From a checkpoint of a small transformer trained on Wikipedia.
Size: width 64, 1 head of 64, MLP 192 SwiGLU, vocabulary 2048.
Architecture: RMSNorm before each block, rotary positions, no biases in attention or MLP, untied embeddings.
Training: a variant of SOAP for these matrices, 3052 steps.
Each number is 128 + 24 x the weight over the matrix's rms, rounded and kept within 0 to 255. Layers, rows and columns count from 0. Numbers have three digits each.

# layer 8 MLP up, 192x64, rms 0.246, rows 178-191, columns 0-63
133124152097087122109117150120164108130156107099120126130112131134127092091117137158110118152152174136149096131154116117114133147164126092120147118163159104139099138083137134131108138173159141
129154132124117123164101143155102134170156117149144133107118151160098092112119125142151117109166148134118155105095123116137122123167105145156133115126095152097126129129129142140138130107125127
080093156089175130093117104151121148091145137156134126090121118116149117087187129140130139118120078160122121096130123109139128128160137126122071113120162121146104145138150147117143108107132115
106135135090101127134101117161102109154130106184138148105133149118165069162124123144124134105112133112105147094144087183135102121135138137102131121116139108129101128113169146128156115108114181
121156143135122103123117147168142099148144142132124126120081092164052139148144121089116097099136177115164138111126123114121112113144107185079125113113152149126142111112147126122173133138166147
109130094108124133115133097162133113151140105141196158127139121149092133112095158137070150125161123125126076078068095123114127165142143157152094149112165140142180117125142123088120100182128121
131122126132089087163060143130140145112166154147114145161151156131105117104079125161128138127106119156167178157131087072141126140122138127156159116157125161123120127191145122155140137127088094
162134169141138104131145158132090170097114164100147124103121172116113133095119109119140112135124112102151118132109103144102127122142140102138176122105149152089131074158127148119153170079094143
128084100111119146142144140123126105133103135132151162088112095125166174097147127156131107130127121085133150083129138129181121087101105084131126121152118135123138141142146147106141115134167112
114071125186164100120124181084115173156166125119117109103138148125144094125153101109151123123154104110147147147122122194118111109159174112141129122154164139187139140125129123147137112174137133
113125149123161142127137123159129135148129166089129130180130137142112133124110129138137108141120107115126120116153110121152137125132105125174160085129080121134132118149111144169176170130104135
119113131131055118112128104127154149153114122114111129135148138135134110121127133108106126121118130117145108134163133141115122147114145143144128147166142135135147112121044125169136109136110149
135120144170179149114145115142136114135153096121112110128153117099157130146163128132108140072126161096153156153177110112125108116129132091131132107115106087070117142094135142044101155091178097
122087150098111140169103142086169091091152142148128146176133098099145119049177148133131109093145140124158103134127061150125102160093077123102105149125106125163103146173099194131140151128090131
# layer 8 MLP down (transposed), 192x64, rms 0.273, rows 178-191, columns 0-63
121131176149143142136117104158181122152112111133128127171102152137102107088148149148106097149118113121124134117138133119086156134129119125120116130112136129131142082128105058134153136090149156
129094137095143111141150072105097096135133132149149133150170128136117161101130160141098123128120117164129112176129162157150158135115156108092159126137145105165093135113153099130118113149125132
108162134106115149156063097112125119161130068125124107136144102130133145130097092121169154129132138112108109105130122127124110093135089105108122161147119108097095123155117139117101094143125136
169180128144105126118082137124171129128157141114135126109154091092168141105119103084133143134163124129191088095121162123164138139121137089129124142112122128160119141125091151149142136109126130
149138162109139134093134155121154130154125116137166140157102153131120133085148197110147140141119088131099122152156149155167133138149118138139137049174163125112092107110135135114119075137108140
105094115167091168137065112087093080117137188148088156146121141134127139140133112152163110152100128153111106104135122140171088105110141141110135075158132175147109111177116178130127123145118147
093088081118098133182106116131149089113132128122113164101133103135141118131153121149077125138130075094142119147121108127149144101107154125122100168130091142100144165164110129090078117111135128
124100158094124138101125137133122112143132106145110122144125131115144154118064135161177160125153104142136136133077143102104150131160102141151121101184128159162102113106101139097159117096110167
134117107108129099125131151130119086165104129098110118133142103099125148143156168157127146147137141109117097165131131111143113164118143175146157134127157105162111134116158148144116150178121105
142120136080101135137130112137162138099150130101128102138103080139129069107136139142095152132099141165126075137136116119094089119192117154144120121160183124135150125123120140145165069124153103
102132145100104125137087108146095125132111145127121084145133111099144107145124099171141158125141151150136133113134130119139097153135136132172127089168162118130115143159150106126098102158113123
145134168122143152138121104172115088116094114163151130135094155183169101150135154159103125107095116132138136175134114114128127118113137143131139131124132122115122088105149140105100143140154123
097142138087147112160144074082127147129147149132111128176112090125122106150067162144107132149136094136146114087115096101106127103123138135171104154128112135120160090146166098114087154116136146
099126124129124168129081087078140100115134136123159120148098121159143108155175105159130090112137135099195190140126132092157165150130152089146116107114132116178156105141121168107104108103086124
# layer 8 MLP gate, 192x64, rms 0.239, rows 179-191, columns 0-63
137115144139136101148131127100161132125115130143139171123120132092146121141126095151132075118110117115117161129117165116150114107132072145130118138127160093089175132144135114094109184135122121
106121131135169107146131114128105151122117131164122139127117139126126139122147128112124133116125105125045111161139093128124053108125124066111122115093151156122125092150116160116151169138114117
137123164121152162073120134103107091172110120101102127134106142124146107115114092132091117153126130161131138106170132137126145097103128139156099125173176112123093133115119131169200173128095146
116144134083177108182160123103138124144170121107098129120122130098160123135111130117163146158074130153136110167112098152095117150126133111125140134140097116135109136182065132096134120110162117
133135074132084115136107120104106127139123098125173151098126090119141123125152113107159114096126165114110158167157145120136123106115136134133168109165100142133151176111126112145117145115112120
089096126105125090142123144129156133146103100090114121080122094121180129098117131110129143119172067147154140126132164119140093070149120155154125128171118124164101169077142116120102151110141123
060107116127158073126133122092106129104139139098151104169153135136130138147061150162154134123125155135081130107135141115118130112110144132134114111183175123160106128182091130108153125139116082
148126169122159111125112091137129155153118119154131139120101153150120145063134111142163123153098134095129149146119115120116148098146136153119138157079153086123124152105123122106109133093122135
102130117135164152131125144155090124144122109127162106189157090137150125117156120135187126126106145123130146119131143154106157114121166075125123170116138112111115151075133100148132156096120117
132158094113160138160104110086112162141106174114135104140127100128086098152109095144136112133139114141131106136182118157117101168101126119129129107146141144110112124136130140103142134116058142
141166140075161163168149154176107113170143134129127143129142086152106117136126135099143140156148155114146127181122139143119073135127129125120094155110126133157100113160166126104121132126141162
106112140090138121099142108107157101149140160151126130124120128130106119115067118112116163116131109117119124077161118163114127158131142132126152146078155093088154137128091153061136139165094101
121140114143109138135164185108107091131171099103140128153168151110152107105120132082143126166144154167124129130115130130074108148119131094116128102125121121116140096108093136164139161092107086